Part of a small language model's weights: biases, tied embeddings.
Each number is 500 + 40 x the weight over its row's rms, rounded and kept within 0 to 999. Layers, rows and columns count from 0. Numbers have three digits each. The size before them is the row's rms in percent of the matrix's.

# layer 5 MLP up, 256x64, rms 0.331, rows 149-255, columns 0-63
109:477491468498471465501509493519516433508477563455601495555516474450536491528505460495549449481502534568471446476498490610576441505456462475459422493507497461556536473550551510523497548508458530
107:471564464502503480517465520441463569462477503455522525561460544473502471437514488525556498443493554486518508440492429547546442431451584531513480505475553504520524562478526506535536423552483452
104:502472519535538479502421528434569379483479518533560505542547437551518435519560554509435518452439465484494474454527516525529536508508519486540424499548476478518477536490529526479517513493517433
096:515474471474530518511458509470439419496466506509532513454624473502496554550518461513529571444547486484519488543543504571459451542558513484437503511449488511486498544542522549424498465520494425
111:537469518503526546438465527506466497475513428494497574466509486424547478537545441543539501489478496495507528448504580493499597463473511462423516529445496436501472481548464551548481528578451534
111:520435499493495496453515418509465538497490521599580478560500459542540468534541539450511491516577502444528539496466506508544510462522552489518451496526499463494463452527541453485548490417443422
113:498438563515479431448491516482553562545504473492499493484511505550535486483502466509524414507508537529433529470488557522631539550479535492449497497486456540492477566494476545468468495399510475
109:503419534485464503457534523600488577470471480522557480467491469520472416476527521534469526472532455596524435516510451469514486478537512463491527488496507522552498517544560481382483539521493522
102:527526522522500453499504524455529408525459510549513493551519445484559478546514452487527457500465505432489553460463532588545512485454553508536499506564530535482559525482480429505445403466535448
101:566557556470507547537581514554455535483424459483502509512470470529493482443486483444544521471499488527477415471493557468525488428475542484457540529465503544572494498458493510421515470513574553
115:581488515495535521457437523418519544441469520442517534498420509543482539501527507577543563482511484477547548475531471478516479542486482487480495458531602439537524509476507495419522462498444447
095:573470515433523529477545509467454407481438495489508520513505502401501592519539513529524466520528507498518486525495564451586571481452540523503520495518519519538526518488395509463462449510491533
093:477465492518465484483464448526485570482479424498515482438468536547478542579495603493513558470512556484444542519505466501510535418590529519571497470499480529497494485513454510429435467500550496
098:521405426455441486500459562543491597522540502579501502461407513523446496507506541486546472523451527513494490501496527524480530532544540526465486479438456534543485492552471476487439472521576492
096:521539483522539452480383533500545472556539519504455400524470471516519562536474483424519461468494436530513508489493556487517472549503509458487483457497516561591548492561476431450512511509495514
087:480527494607505424497493540483522504483557501524568504501520492543497439462437508420532502509420526453497512452522524475491543518525483500479496513519549501514530527537545530526426396456560427
106:552489462508487533489475520459533462439480459550563609485533538528499511543509471514562533507487606462486522545544484515491506430501481479497545484414479466480521493492509470456489503509474374
099:516488481476501485491518531500443535508559462520461524429454449469460495409498477550493499473466614539472530493485591479524521505552540467550501529533412519557473529521456537513553467529453455
094:474508493561542537460447533569543543469436526460502547472549467493516531424482470462571473555509445460512534477469505445536516415474499460530442505509536514422504490464573514461465488558540505
101:544516452511486471486464523514531453489492557565523546508517467500564522520497463537477542456538436483459534406493458450492456440509454494630477410462497509562558513511499527513544500492488521
102:501449507452581505459519523585489537489475438522456567539445489562447542532465533523489470542519547467488595484470502441456502471551503464494510513478517450423510491488562490527463502542523424
090:439445463489537490413517483456492452454484468520501462538518475509510571545465458475514473483469483467587486525572541479585503534499493543575484571451501464482469531553504564460507446505560499
096:512472497460465490517498538549546459485515540512469466508416548514506518548468570491509544463511513423577454449532514493441463560541540494487485432435578551544450483471482490455479540499544432
095:469550512436485482404497596485536546442518537509490508492473489525576460570512529432504475473521535512466481534498484480464562526487481482571482495444402479520519548545429525489474515500491557
097:487450471538526477537533485481532553495519543494517530466373499474516511471475535512534498457471547466462522460522468584529531573539524559442542513433493438476515546507475477453442555464556454
103:516493439574434513528446488507503521453466533469556440528489486562538544537489502465464504540495483506517504500505571489560382545542453574581498496444481542533472517548475474468461471473498464
106:541531491547517552523502498505447553496499555457500549450505504420521527500474496471615529509480543572440496429474467467517523515415532498467434485468493497496428444481546528469544479501525568
092:537505562484487498522425575494490526476535467490551498422457495497545520484402541575554478500498484495447534508477499531471562526443503568560541431476506503461433537527448530505483480474434479
094:515540442512565490504574506524430612512500484496554504507491528559518569456496522502469480508431468454458518536473553521523470489475503500421465506434513500499527497559457521480471401554472542
098:509509452479479483523508498536438526535501574463495561461473501413454512533485526517452558489410517502572495544505561506504575533448529485506491479468533447501557594421466532474517492521460537
110:526492476486562473457514460535552540560489500453498493466439505530560496477480526521531452513512486524462524476446510504572524398440572473495460502554492506570414464498524580471518443453539526
102:540517574533483495522548441493498524493557492551477471506513472508510469439502533466526512461527539493583445426475535487542541508534517524559443482424539528523551461407500462453434449496557463
085:533482495537528514498467538481551514498436547455465464568515475509483515450470563547487484495563545438411499515554498492455536545528505499425537511459492583490458526461521534458535501527398556
094:576519466479441496503536460511363541515481497465569484501504463476498526535480476489505426541473562506447492452552496547466532435495531510476504525468472495445601535543542498487525497491481563
100:554478477519513508513442539537466557486507504472462506500517515485420511491482491556488446519483508451520558522509467607497539474470576448607400537521468521520476478455480469546434498472465532
089:593469525512479518460480510523477490415452515440497529485575539475513530518444521472582508452552456381485456496507557498471576446572500526497538478494494457484505533537511466473480512535510528
093:477460563549587547498504454513497513497459508505500508525596527472475499463490452503531530510516510418513484484541499460505451532569488472539440471489471492524550555491537519485521349444496478
090:482459505521485480468468526489433476484481562497500545458469485505536600472479535530399485466554526502468489530557543406517522519511514525501549512438521527518566479453421521451544493585529509
098:521508490541501407445492479519507593515503424493502488493479481580515474516551520497499557428472512517494556493538414534508451474474488474499515466512547529507561474509535467541565435570473417
149:514479466415513484430483499519536526433456501513529494588479509577505567467459494561546496450554544502477549488531436516515542507447431462475510527465492507559545521514498482475483483462556408
092:512498463476545463518554455477471506520570384553540561564542472439454533462531477534465528455545454446473493463444541496542507531547513478506520494448546513427525554524452523515498496549464509
107:440521465465517502548487421581573468445440541463633534537434508553539489539506443518434515467506529482515500470555470477547494544516467469513501526490503531524459500487498529477455535458492482
094:412500481545590401545550455524486548450487462456578526472482491517536493487483501499451465467513541464494474437484513511525459483521506512480502506476521507576495527490450562518599548446541471
097:628478531481525489545535550472524473431480560533541488514487418497513538502512485418517458470523529503543456463439525434485543519512523492485497460454496556531510505417476527528562475503558459
102:504451496525489500529480493513536574466463530423503524505483485508500518501427505564435491583502573464386494565571470529462503478400475442488484468514518528491560534500497512523523478479555509
098:478457501517492551541502531581442470526510477514521479558516506497504463506492576488467456485469447533433481513483488466465533500528464542536488541461579472621523504576413435523492515478487443
112:543416563519467536532467491557511525456482562474492521436459487465465456492551553528505542518542521454479544522493520526453514497437515512485496480493492370527544446567531529439467520439537504
096:508407555504460492596546484541488552507445551506465532481456482514470541479500505456562482460519487480468559466516516566505437564514476440505468521568542495530582484487431468469521445502537498
103:541495401465482499434427450512562501476539516493560525516498446511497463452540560546498442524464521550545470542516526465566516505410543547499540493499507555489423530509530454498527460491446506
099:456484533509551500430467477476566516462495573467490533543497538519550498539584499498461543377546444482511540525463462524467528490481472464552544500449563487551480465441487499460439491473538498
096:484484556568548492428552462452510517548492516465527455524462479489526514491439497557513559449537506476465511486502571430487464424482499540447604538506544474479459572489506511478504429556497500
093:487507455384548496499519564477417503481600502475572534556454497522507493581477467561483511480500498504459493487473493512570498487460511518463510488435508484544476444509499539551433468483531565
090:510455469461511494463498395521540513544499457562533514484411496500507489542474475452504504467486572517478571532563530430564512462489526536503516444523505482413452524458576504546553473517522472
086:497560535529505385458532487560544528465555527513562527446480502502471538509513448495528546502512508495472497511450530537472490438498514454478486498556472477460445572549503549515431392455532526
102:479490534551530502503461543511413487504501571510526519461500511475571512533501438515593500510480550549513472493486421489519508555529503496504498494453551527488487468470460442547397578509407476
101:543482518501503493531494512557492406488513492489466472546418467499464496517436528473494495495433518478451566588428555557444500512468533511465538544486498536548592480428487463545475535489508545
094:433506533516532470544451514531475503537559489459529542467587473441491495508465531576484471456486553548521527440449582472499512552441473425440467522478582481480466517489529539464539457482495489
091:509478569502466522483492523464547473519461503591511432531556442529534534511454525499466528499551532479513540530396539521500528571496428451488502398536493471509489513552431481527446490495477541
102:488501440478469571489544502578476472541550488506511498582519454534474499451470533538489477506494494529488553437457553479481552477530522465495512442460584510528423524464571471434543484417473517
106:561512480491567513465511482488497588503489509483496495487577453575428535542458526428518562378473525478485453468540528483561521509547452506501529521548460451557523502476473493501441472491528493
100:487490564509515498516549553533477538420526491487510523470495428498567448544504446564522463434493510406544480477564509489549493598517481484458513485464495472473567490534507517491433502477423542
094:411549490427478521534523461541563448471528497447507523501472472466504451512533498530499499498530496494426473447567482480484513524485527435520479589524600465476472494589456476549554501481492549
112:434467551448567450497530502492560481522394518538520454501525441518537504548566503424463511528460566480451523447520515495508530489495458486534472590482491472505494482569445559536514549488511479
090:483503506526480461443490545614514496522545511553553461495459544454514536499418504536493572569546567478472452558518529425513473487531501503439470470538495497459460525468504529452438446461521504
092:543485555557498485421460531491584494532566511501509498455503442485482569510494582487464422499541528490443433532507517442442556467553435498459469484445525522500523492559535537472512479502540472
094:482492458554548409564517498496532557449509448462533494513543456490510520512479550492474518551496539564526460457445439553488514477477546458452487555507481447580438463531468513539558447518435502
107:511439493478479467477523559536528484529426522515483511480492459516464480560548504485553491451571506459522585534426513474474510504477467444478556513514564467517574481539433529443584445481517444
105:520499492456503549527402539425520526469522505541486579498437543542500538485489476519523531493501495476412489457550491500441533548477461543526494465498468582423539526531427489498560423505513498
107:475462572478430515547495505487475512522522470573492556473533409491499474576470532444532521558509506485490463427459552515442542458476547469511519523441537605522466549517461497487454496528504466
102:472476523517538541520454562524530502421532481501488450515442480509460486508528569521501605483441472487413446490473511405557473495509519489513522481539502522530512564572493410472515542477538497
097:469432412555510491532497452523462528509454524439484521503489448492518508549476449454496487530562563492471532424507472475472532472489487490523532482517514456620526491570505475568455569478530551
103:545502474471515477488520548440476524483557534426468471575471508527465441472475534427488560529467539432469516492495523546541495554437476443513448485494569478515494458521468447601538502558521504
102:528475484551491469451435506455528451523531498484489559551528535471552516480469519504442497481537518587495551530531552446525446523479452542491471551482516529512423572511466567506405445503511437
109:530506467560543503534546521576511502458510531548493484502500505555566433456516401479549410467507554516489478523507487535523489550470572514505471497442429519441482503558490439450536456469501464
099:572540489463497530545456420518455552525479484419509512518547497502505476526505550423502529431500485400491517497619466502504490504487504509504557463505547506485481521524519465569511528450453429
103:498441526531472523466562455488547468467462479530495495475541504433571484444460586439530523518533512451484477444438502562565502531471540534466511493447464491497487545601529535496565517520449475
100:532447553412543439517446515499537552493492486548592502508456410504437509491474506491481540524542497436502457475518479460462588559462474524536546516542499575475537472458497472465510523526466492
087:533461521469454516467487478567493522534561487479442498569467510536559565489564553507554460480565544494484469519508500432423448417476486500516506506485505585522524433475497465499462484496566443
111:493448549477511450499438482446491496488486562456531524479419497509528508462484470476521508487492436550497525552553541605545520501505507449458497560557487422572478507465474480498553458423559500
094:462531499513522436491507516557441487502522515413556445519489453541488540562476427505477568533439508486480452479509469520475564584495560490478530488469485451591444461484492543495527511457567501
099:482512491487508474465479449492481480555536561517551525513539532523513507411538431507468505468546553560522540464575487508524452484462540401522488559480448452510502444539490543412509526479546558
108:492493524508469569571467500534556573475451508503504376544445465477470497490501511487506561523504489496528536455529498514548483517528488444617516460441501501527467442496471480459426508565520489
107:492453494534472493469495505471448499522510556501534447515478435530507488506484431497514547480485516421497525563485509493576557517453564463499480447600446440462498570581455528501569540508533480
107:531511460494480478508481510465536489496497567481588504435434475474488523504459456495547521468482494529606585447431497503482552525509536442483457514550508449538533526538462508587511426448497500
093:472470486598576424535524489529400488513517495478529448523544470495467486468478584479525552452453524456496464451505494487532535568475482517468477517487494501483462513495499540553454455519554599
101:623495480507528524574459576502491530462526521444518526548494481442453458457573470510466518484556490469453531520506459512515482449564442536497459507424517523526530463486566503536435485460507500
112:461501428450490465518518576535521545495517493508543432505487455493411523469511529549457478471497539496540538523522537517453549536463546516545508508449487554561471552518481510371466505431529484
083:449467466495498520431474526552486535462483470516498481506578524521489499437469499498565519476459516542542473515436598415484480483505547450467480533513498581475504494526444444485539480549608514
105:541468561577471505545376501515470475457467459549611509540463508483515463490500436475488511492522488438493476498507576513498496519548437547477431557498504431538498470494503541514544525491502487
098:485433496539552582472546511434464503482516482545556508522476468518489526554458479535604563540461501467478482482529443549487498473548467495591506457473521450465460492569468475500496467485515419
101:561525496512507515477495457513507523492468534452433493581485522501586469419520482562501489456440490414425475468500462519424503574531520539502497473445497556544518544553468451458486532515536517
100:480447522477501436523514471503537497528445464489454554538528441629511473467490520526446509506513493415497488471541542538561563581547461478506520473449518458489471507465482583527533478480449494
103:496512513547540460527434479488430486504524448494589570533488520515491478511543482462537453467551503402516523534463529495454475499569509485519500502494474470502530494490483604455563517434411548
093:532499494558564496433466492503453559493594475542483461446493460546472523466482473549485518497468527555477491459506462430515598454508516549515434482453479534473498501574494522528519478545590469
092:538440470455471433486444490461477484488497476517479527453466539511459525502445453549593469432457489475542521489538517548474513539554520476525415536507528499568566499558452531472560467492573518
090:463507603522423529587470482481503517485509483523578487527523417543465488490484434455506492509492503490563451476489475467530535424440579529518473479443452563536492511514544494564521496531490502
104:509479552509471492506521542519498412462440501617473511514474462488536427556402487519501529537475552492523571469498441524453517504502540539503532507416520559553450485480478491559482503458512497
096:435543478499584536484518570537459517555544488542516510502524463551418459513469525449556535461495554459431514541522499512555493522506406474453491429467502470500491511464462490543520493422535533
096:507519512508537527487502453434512497470455527432501479543485440505449633542527541498489486495534508512424493475593431476484525461500548522492539413522512492438487582499467552484517519502466508
101:544492546416531532457524601517470519478453512471539483500410507457497487502512476497538525455541567468490498486536515415560553584432460514508479471515508442462486469537539519459494544500562513
103:595552479583547505515561467506509468436547478543540530504446531417496515486441452525406564453457554463490524553492531571479476511481504467470532512461504482501496476510522465475435510505485462
102:519505532457494530538485503553520530441504518484478472565536507580510493512492409446494453482474523521519373437565495549524535502499480515556497423449473520509533582496464515550437476505480503
097:453495466503524547447512519536492546456541480509490521524474518462490551508608520514448488434498473511524544471495544524547600539478590503486469379443471491469503486457529470545490483533471459
111:573505556454509530472574547565463478515457513536439528538438511530451534477466502503440447462481513537493540420447518424514504526513508452579455491565518496512522502536496458511484488534424451
093:476496492491501470528485453485560435499544505459529447501511458525496433443417571513493579422517491564432503502505548528541525419478548523559531558516537428524492473482558506449496485497525507
124:527522543425512473509470433437526553460441575558519452488488410521507508458490476431557566529526511517511538480534500461478566511508519478548475494518501490479493485534420552454544469458576496
088:488547463500539491469511468564457529527529453531508523491509527356491504496445443525506525458474516487523533541573498423534457529448520475526482527510595507459512466504534526540569496478426477
# layer 5 MLP down (transposed), 256x64, rms 0.0877, rows 149-255, columns 0-63
115:523523520525525457470534487440494516493522572493525472493502446532473500509517511523515506477559450486478468515507449444518484516520406465488471480579543501464414435550534535446439592501546592
100:550523472508611543481485490492479459504500548476456517427478532512404483561461503607446476450542477489482535476504514447462538504537497428569448552488485512465545493508526453506488543532483508
102:425472550482510473512479490475508480468513500489529493485584462528492505525541465464419515491485532511478527451600551506465496464528515468469410536537500443464528567530449596476566526470547455
089:535438557507480534511533466551563554504573501441540496505453464455513476468499499572551447433506481495489492500415544421547481514471499492540502508470531502499512475491450462515528400543577480
123:524462497550480482494435445561528513506443477481499511540481533461463555588486484582482488495441500551496489404563517540470462592560544464425525537506502527483442471511513510472549493468508493
121:559411526470526493523473479457461593523440461538514505509471478550447470501588534464578548497506509505501456542427570496488449463499535491502504535538512492448476514551517454495554481488453430
128:552522511518415492502495452506514588492514519457479515518467545553510529493556442445472500479500498482427581458530434444496531457443467501471532574556440504460528523457536492466565499538556526
106:475523527524517481531497524452415572487442496499532492487532461434489477501561430591511458482473422517575444543538535504469520501544469532557494498495510521452489538480520455462500471600466456
105:568503505475480503522574440482501502510464531469519594440582460543522476611475473532493481487504592428555540493450518479511460508523443496450524459507513469491428507511439516496512481471517504
106:495473535559489554595502548433420499512584481470461572530528466478392484493548450465526484485501499511516493577457493493457498500507497533469534466515604487458462471510510464473490499484474526
122:455463475562512459546501483498408464496497494511565468487529447486502453507459447498497503519454464447485587503504453478494600502465463498502566483517508499524452529556533546562520500527618480
092:414433561538541564544477526503553406541511458510529489443490501471579486528492503447391541521449506532510511515437531497494524561525494475480494495473528522512445471480506526497548471436538472
098:479505485512460592497479526487546480542555554507466526531514403440465475486541447541497466554472513580561499484522481458441528563448535424517502496542431497522534530489492425475506518493539453
099:464521458512502469511461578474518486529503489435499476509491392500468518504542452570541487562538454434524504497465468519554498574491479513534529574478437460500452479475458501507576600499516483
096:542476500434496465512461470500486482537555515439539445483582516542467582510487479466558497603472485474500450453476532562493510515529449544495491441540512456514490457537510461429516526581442508
086:488466429538504504517550513416468511488478470480480500470606478515502449456527468502479455501448473474530475544501489531450499500528422444523545557566504476460551484469567601511479528555508557
101:551519514476525489452502509497468538509538512479463434556550549527559531457439492475510384480523490540574509526433506464468426460521483486481487509492456513560592478430502532521535500552450509
110:443479552495442512509505461531463536458536511498427534571502552540529519526518564537507386518515439515516456508539427473513511435470540563505473530538486546456492442557509435490458461488513514
090:494430542499453499505474464566480474449479481540561532544475581523458531539532482411474480482500514534447488514502470469457497460532427531516511452479498548545460475564484565546522508421542577
103:540470530469420510577560477568518445494586517513497512411549462501506534430471503483467508534464531512494522444496500483541479432466509512450528480432500525436565577489547450499489501535488511
098:503559570459488463470509524437501579507470549469487435460556480485551420499598484492563473483494522484523426470540507483516482494490486556498473543486488474537469507565450539460544532500495408
092:527490534517510511500509564490449505477460542462475505484523438524444552528595471539550545457528475478507522460457520519487532437486453502500472571484537399516510449537513569523412497413506518
097:502483442543500433465514515563391490535435480514532533481487439522495526533476502480495563527527458516517473489520463454492537487532601475521513507450530571529516383501563439506476511504532514
095:446515578459480487548517474470529563550515451508402512460596540457412528533464492490478486520444539495525590540499511454474529501457473538466533491495521461491432463466552481507476519522506540
098:463475513506514443470517551427497466543511464490503444507626497516453519487507501437388445565481531514453493546458514484482538468500525522504449470511511541553574533466548547477510519546472533
090:515402501496553465494482476498538508544523551385460515484524479471487437509480507569507510522493425517494468522498570485474431541456474494541475511533498482507497505470516508530475516520631583
105:518458566455518470487452526494542461488500482606583475460535559469491507556477489497530496467500474533448479569537499473499495554558486464452509482450495522478529492481557513433497532556495378
087:389517458481559507496537547458515501544526438536451504507565517418577493545534420479511492482530458575501472522516506553475434513585496509463523511476489529479441448480483487477482517540503541
098:527489545496401591542457469492486460553505470474566528435509499544469523540415509469537539546496497493518435458530564456502469525470509445536539492493520503456437542501446496554499543441513544
102:486497470518450475550518475463532558531492464424492505534442444569522594528456520431516472550518581554468503464472523450516440498484432455528523502513521485572472512513577491481501474484564472
099:513437542525502495494498481533468478412519487503564457467467528466580472555499569551481480533492471449549533529542544450442516455480547527539446527433522496513438422503487496490456523538584522
094:485452608536465430499472434496486466556495488462509518550581502526476464526530465538576480495482529510490539466422568508527525589535487481513464485472496474500518408482463535471438526475507515
079:517509496468439513542470503553511429528516500535567593474492519523473505528524486452477449533398520520531512495414500537458512539449508560517521542472416434499537483457572463490510522472455540
096:480403510572471537489471538480568426454594446463515468500479481493504489484449444422520509521443497561492493445504582474507474473514511489494491492500495540494529535528503594542517473511504574
102:490510474476382471472490466471518516518494482543457541514550497520554465501472448529485450600447412516434474554549514526470532512497486490483542514553536501543461455454505589471502481496550550
078:440407523515552433528499564516458428515506473556523521530509466546523463484522510450489606467485569563461528504466477500512437517400512536535527474499513536505499482553506569509494507461470501
092:512505502529489465469507429540430471582485474447566491441482535538443447497506581453432466501486565522542449525456509431505490505492520551467505473505492496558557484474476504595476513537557485
087:516546450527506511490532495481546483547472467557453461479456526563526508455493530498512514447431519518505404569489459528545536496498537425517461565486428477477443461466550500563519565539492433
090:492484437500493499469502557452508519515522491533523520541505534491563437424478508541398468545478512570412543458507403505569496531549491529524485450542483470555510486460569478514502491444492473
139:506528525474470482498494500466495583407490530501553500562470554490448525495506508580473450543559526484452539493470481469530506495478460488455515511447513491541531597482529468524508411485555396
096:519517572528420565512506490447495486568445568499494500453543556544463507513477532461519547486407482511531520559485470406450490457481458455483515549547492464567457489508520527554473450511496505
112:487512583549481539539486502495509471573497472462522498552448493491472461475407558479438491564566432444483523520528474480505513604487482515551442453464489531479432454528495507519521513518563483
081:455543456493528493459555523463564531482525498589571439489511492453509481479453558515461488420490490478518508468556540516494453530529506466502483535443442484515470586425498542425551552519516471
109:467468380514505567547521461517500452468523468558516476424503514520493496608471485496482474432553482485478510477452519448424553526538484507497514501431571546531478513504529549557502538500488508
092:547534524479552474492541524491451496475521460499554588527553495559480462449488449502491507482490431522548502430440488549586554517421487466480563432463455451518498527507517515560505469456476464
096:530496590521545500493471448534474544407519431520484534492496489500570544512518426483581432491504472511473512389533529473486464448497481524457553508474491503473506535520462527535597504483477505
116:494466506526458525564467582457501525510545486454449456561544451456495460472514575540460531544504490429592469526539492514546566528463510513469488447509492418572494484515483458466470488452536503
109:590465492548477497478523521520495523491445491535440553425468450512541477476515535475532529483465584561501562472447446581440465529507475429498428532556494549481477513499518528452488467532534526
108:548510496531460392511493495509447541482460454472418537496525542561501493496477517505576489562491541453552477459531512563489496432489553539482463570548487468513444495546539497462540449526438474
109:483551580551468479520553437487572510503520509496534485456474427493447534472470470510431478495438570480533527495468558414539508468545495526538506474481471509515515508529437582446476529456496569
081:587435499490475501501530506570560441530530553519534460609516448542515469466549480441464424469453515494477477416484517527467467545484529506494480486501478475439503472533539506549493578483515530
089:488465488525493508488596508492515557537536485459462507469492465523501514566497537453455491448521503512521480435448600400469507553496549452547549518489481538485475455562511514486557530466433434
086:509476425508537514514474448498508477516496561409431562511504441533490467475521483521527524514461505513535495581488531513412464485539516458499493536481513626466522472513549430490453537562488465
083:512463494487519557522482455450487441493556476477472512548449531509503494473459607508424447510491546522495503439478437548474483605481444496522558519456485526592463559498521449529498537494509492
094:502517539518539519537475536452453539543529522469509472446534539517498459455516506494506542477478403509481521555495508402571509551437474546483534469588513429508485491460476508522541490403545456
104:562432543547455491555448476527484397508530481517483535499463606459480497570454537452505433529475513427481509559513520451485518535494479528464524504513487499509473571442479548489467559493529513
093:488592519511459469565521500471515570413488460463492415512452465471570518505530441452535426496572495525496430478519510486471451507561427538526533492492469535570504527482512535492531478494516511
092:473594503479562466453469440425540518568525525539455486539556476444426491572483515492525446569499494482440488523468518472532545474506536548534442521514477521504534480517469407510481464541502524
115:531480415503542591548485549504462592500557513558468524471545543480459491468490517504540536456489494500503566415466505414481483457413475516529528487438448491491486487453492510541549527508496502
108:419418574530465461486429491482431525473534487480504481538545492529496503512474505484516472563465503500474446449479555484526535543502532527514541502523376517460556582480474542509474525566484521
101:545489473384443496460481507578520457558447425534537467570496558559479494489527507502508451532529428520504494486489451500541516510491482553429498499537516540513561436522517462495436487542542496
088:570528471501482459510500521509514582438512461544486475402492592527397507502513533564472492507535448485553487484478478411525509508485496452483554429493527500541478551481542537509445523521500462
117:483505484466583465542495526465478527512535512524513376531493381502520467518484476487478517573543420478536565485492529476517504499568470447469479533531521500440454499462504539487577503520547501
079:544480577552488522547486515480500435474440494462532498489519446475503466548620506455513558455482541495480472492454450514435520529419508560533471515470538498514527417505466469543524556552486472
097:570494511531494502504462491488567481545461486455494511449466511511522464504540464499542507516396513547476479527463554500477494527498502434468490461524569483502486555444542506630508550435490411
087:515440550514480463507449574504483495496428552502484475495481381494456535458534452527523570479462528524418456454527530590476463516453532533517476477567581509525486547511530509498503500482510486
110:539491461525449579563500494492496479510535567477583467453504556493470531474423503513496576528492429519507450469553516514509492477531445468445489466439504458465439503537516550576568504452531498
098:485474497539589506414509476504514533505466474442483500558485578437593505472509530492534521510571510558510473474507482530524435545546411514543475449548495501512436489504493506475416457463501524
122:468521449507515491525505543492417457484564459460526529536471488505530498505420580447471505495550508541457478530497381551545530457501453482519558442549440517479466563524560531512471504518531499
113:503486513498557529519638490542443438455526554469497476483449503442477538521437502447546575462515490525462446514514454522486493522516495476549533544527517497479474497528555428509429454494539551
102:507483418505508452483475451513523505427569555463486489510570449477510490429553464601499456486557457492521504435516509485526493482527548457474502423534518504553491572511505502569480516565466530
105:494518437482431587428491467454517472438470515511433475523513460501487537552495503524510491521454432560468501482563528493508531489519449517484552489577490490551525474487605542578458484496548478
096:492471488533486428493500480512510457493524510481508498512514450553555463563548478458509591559445453473527552505487492485483565523512444506468533428524528496408509513504485537515545512397451589
107:520509536495523420549511467426560499498440459460495472465546460498473568561441460511591498525491500472445546445452553488494472555462512498498446488512464506562456517533503531484595541476522532
074:501431504542453446588499426554512475456489555495501523477531404506558484484577461513551463555451505516467467494497480550473463514473529474491529544519571487522498433505442480493507533533511583
097:439463494414460476531465459542528469536562469479505592489468487495540429510475574467456466494523503547543505488516525448473505560563456606462535494565496492473460530528498533456520459487508528
104:516483444420499524474520505499441489510448541456523453420487479514494481497529544526602562546498499529489486522542401466515535483483582514531572493504490519548470488456502495564419532457537482
079:528540548566543548526494511426512426413470469476535478474464542459479487540536438498514500457463522488526558449507560490495535529545429488510499560477550454509465497512455486484501447456565585
105:510565474525517514542540493486475517410506513561487446497490427454597465476532456573488428453483453509502548513526499510515485557510444441550501504522480479525440541479522450485456511578569502
092:466470447490536440468477465528461452542490528575591504535465500534441465506538473506485454526453505532488533553561451446449547475501564472573491529523508562434480466508482531515427489567513507
083:437449531509460484557461533523499412527510475479519443485487393507532463539483496472561560567500493515475505518513509525521492540566456538454478437476525484529496515527445490486537561430552582
100:485470608521458576510467462433460511442468540555518463514437519494456489514521560580576461498530495510491518452510509518491410522515471454582499499498504456524496551497495465477449493527559469
111:443490480547544446443504551466442417458524543506423515544443513450547461512450577447526486492511564485485485552484556540553482478547499511517558479528454447499503519553472484543509504565482468
115:429521483562457513558596463450497502525497459496444523507511392497519478488490501509537484514408585576500504519532533557546505428480453484439496505507550476490473527539450507517521523531460506
106:506434586518491491455535516482478465464450479520532461517470496430452553453437498497508464557474486557541496515478458425481521463531441466482496525479485533518554551513537547562529474597579524
100:382446511557502486474522453434535440524471472480507563551495512553555541532479481464529479538496511521529482517555505396510493506559469494467430539525511548519435462468470477494555483544538521
108:447541491408517454531465536525491526511533524586499409473575454518461521537524520544450539464523483475521506494560493485464510427492529504462496543470463509453514514499622483442502516451528484
076:434416437506504474588470550470486482455513501499508506555490484493538482415535548451467526479462551500477489473457519586438495519539578537533468542554495539557524492563491505505463500460483446
099:523496473583528512522431505473514587585522525492528499511475485431484501505553511487416494486542442482524500439502588471506502569570474479472423499444455439512469470495512467505558535468495518
108:508581535491470434479524621520496547528508454478495467500466398432512519495520517495420418546518525558504520510491538461481517591481494536490480489523497487484475495514496521416488560534517495
091:384454527555542485511478507525538488527478448539540525448523413515457530511528488483482520530472522502448471506485511472492507566489562483541506415474546473524505494460457530533503513386493586
112:513490522496496535558493453494512475473548559521444465449534511484475512557531500558483588454542484505420450493486533488570585483389489482505472490466477501470522494534557418471500470565522473
111:503467508436460610428445431523568519493490505525525504529519523485439546538503545533518520508509507539489516478473533496518477587511471435429518498495488463566511517507510426481413503431493548
092:576444497506583509481484450568541496515511465466567544466524522566573462469543549560505490520450458512487485567461485488524433499501480436460494514557429455542474506502489474457469570484491471
095:504560528516495438565467478494506465512458461534531524515563392501403500508491470510571449519502544454465562489538502492495520510426561501499531473532553521449437519512507482526529495481419563
092:511490530594414496534455455531507473529576491499472440553460575466531499429526549466435486515481590498529494512556505533529476501472537521468469488494487463489420559519490442503437523533504505
096:438511541537453449537521431524493474478500431495537535565484557498504524494405504472474439565504498454514553561578498534494480490558477445487491450434527522507510554517500536520439533431514540
096:539488468487465518446482479453447519548512518462490536514461559488442479541497547524524446517491509504554466445438636502537425495496554516515490476536566507579514537454482413503512498519482473
085:470490553585528479455492518528449481517481457525550578529481419503510475432526521489489552446438502548414431511530459559506473531475535504526520494485521452560509450514512441531491553489428532
115:544424518505580569487468524519445476585461533505508490483511510448421479430520551542507552522476500504483517515505527528439456603554495481506507469510460442515486496508498451506408533537533465
103:529524390515409522500457538507490502485470481480459501475500624600491495538524539461577480505578449516539466543491496481498407461487489465526550492512468518491481502512481486519518531500454495
111:441537460400481478560490463511488523521454496543444476456541582525515507489499557518461519519559449479545508572609498490473470498509502546473459538521507460430478513476542426523473502462537531
090:535520516542455518494546550556515384538516493455490500512523490522452499507524502483461564469489498499476441519440528586494480491470422476459585460425543522557506497495494556553439511519439495
108:543534490466526537453527485489483537529534553447463523504467598485497473515491494557414466495552447508499473447503496433501467447516539488539522519447467560509495526532594521526428500557488409
094:502569431422542541508501506565543491510494503491467440496437504518478527499519455437535480474514556534431532467484469550500427576464536567495462421489553487541549466474526529509525537437495526
124:521540552398532517506464442488545524506456586509521455486526460533455470513472455447545507509478492592471535542475507436464478485486491482539544473507534496523501571587444504492532521440521433
078:504449510523520444529537480472490439469491441458560551402570466556498499493550571476515524478466544516416517455475512485480478501496451542504493448550572491555499495478456538487505486500595542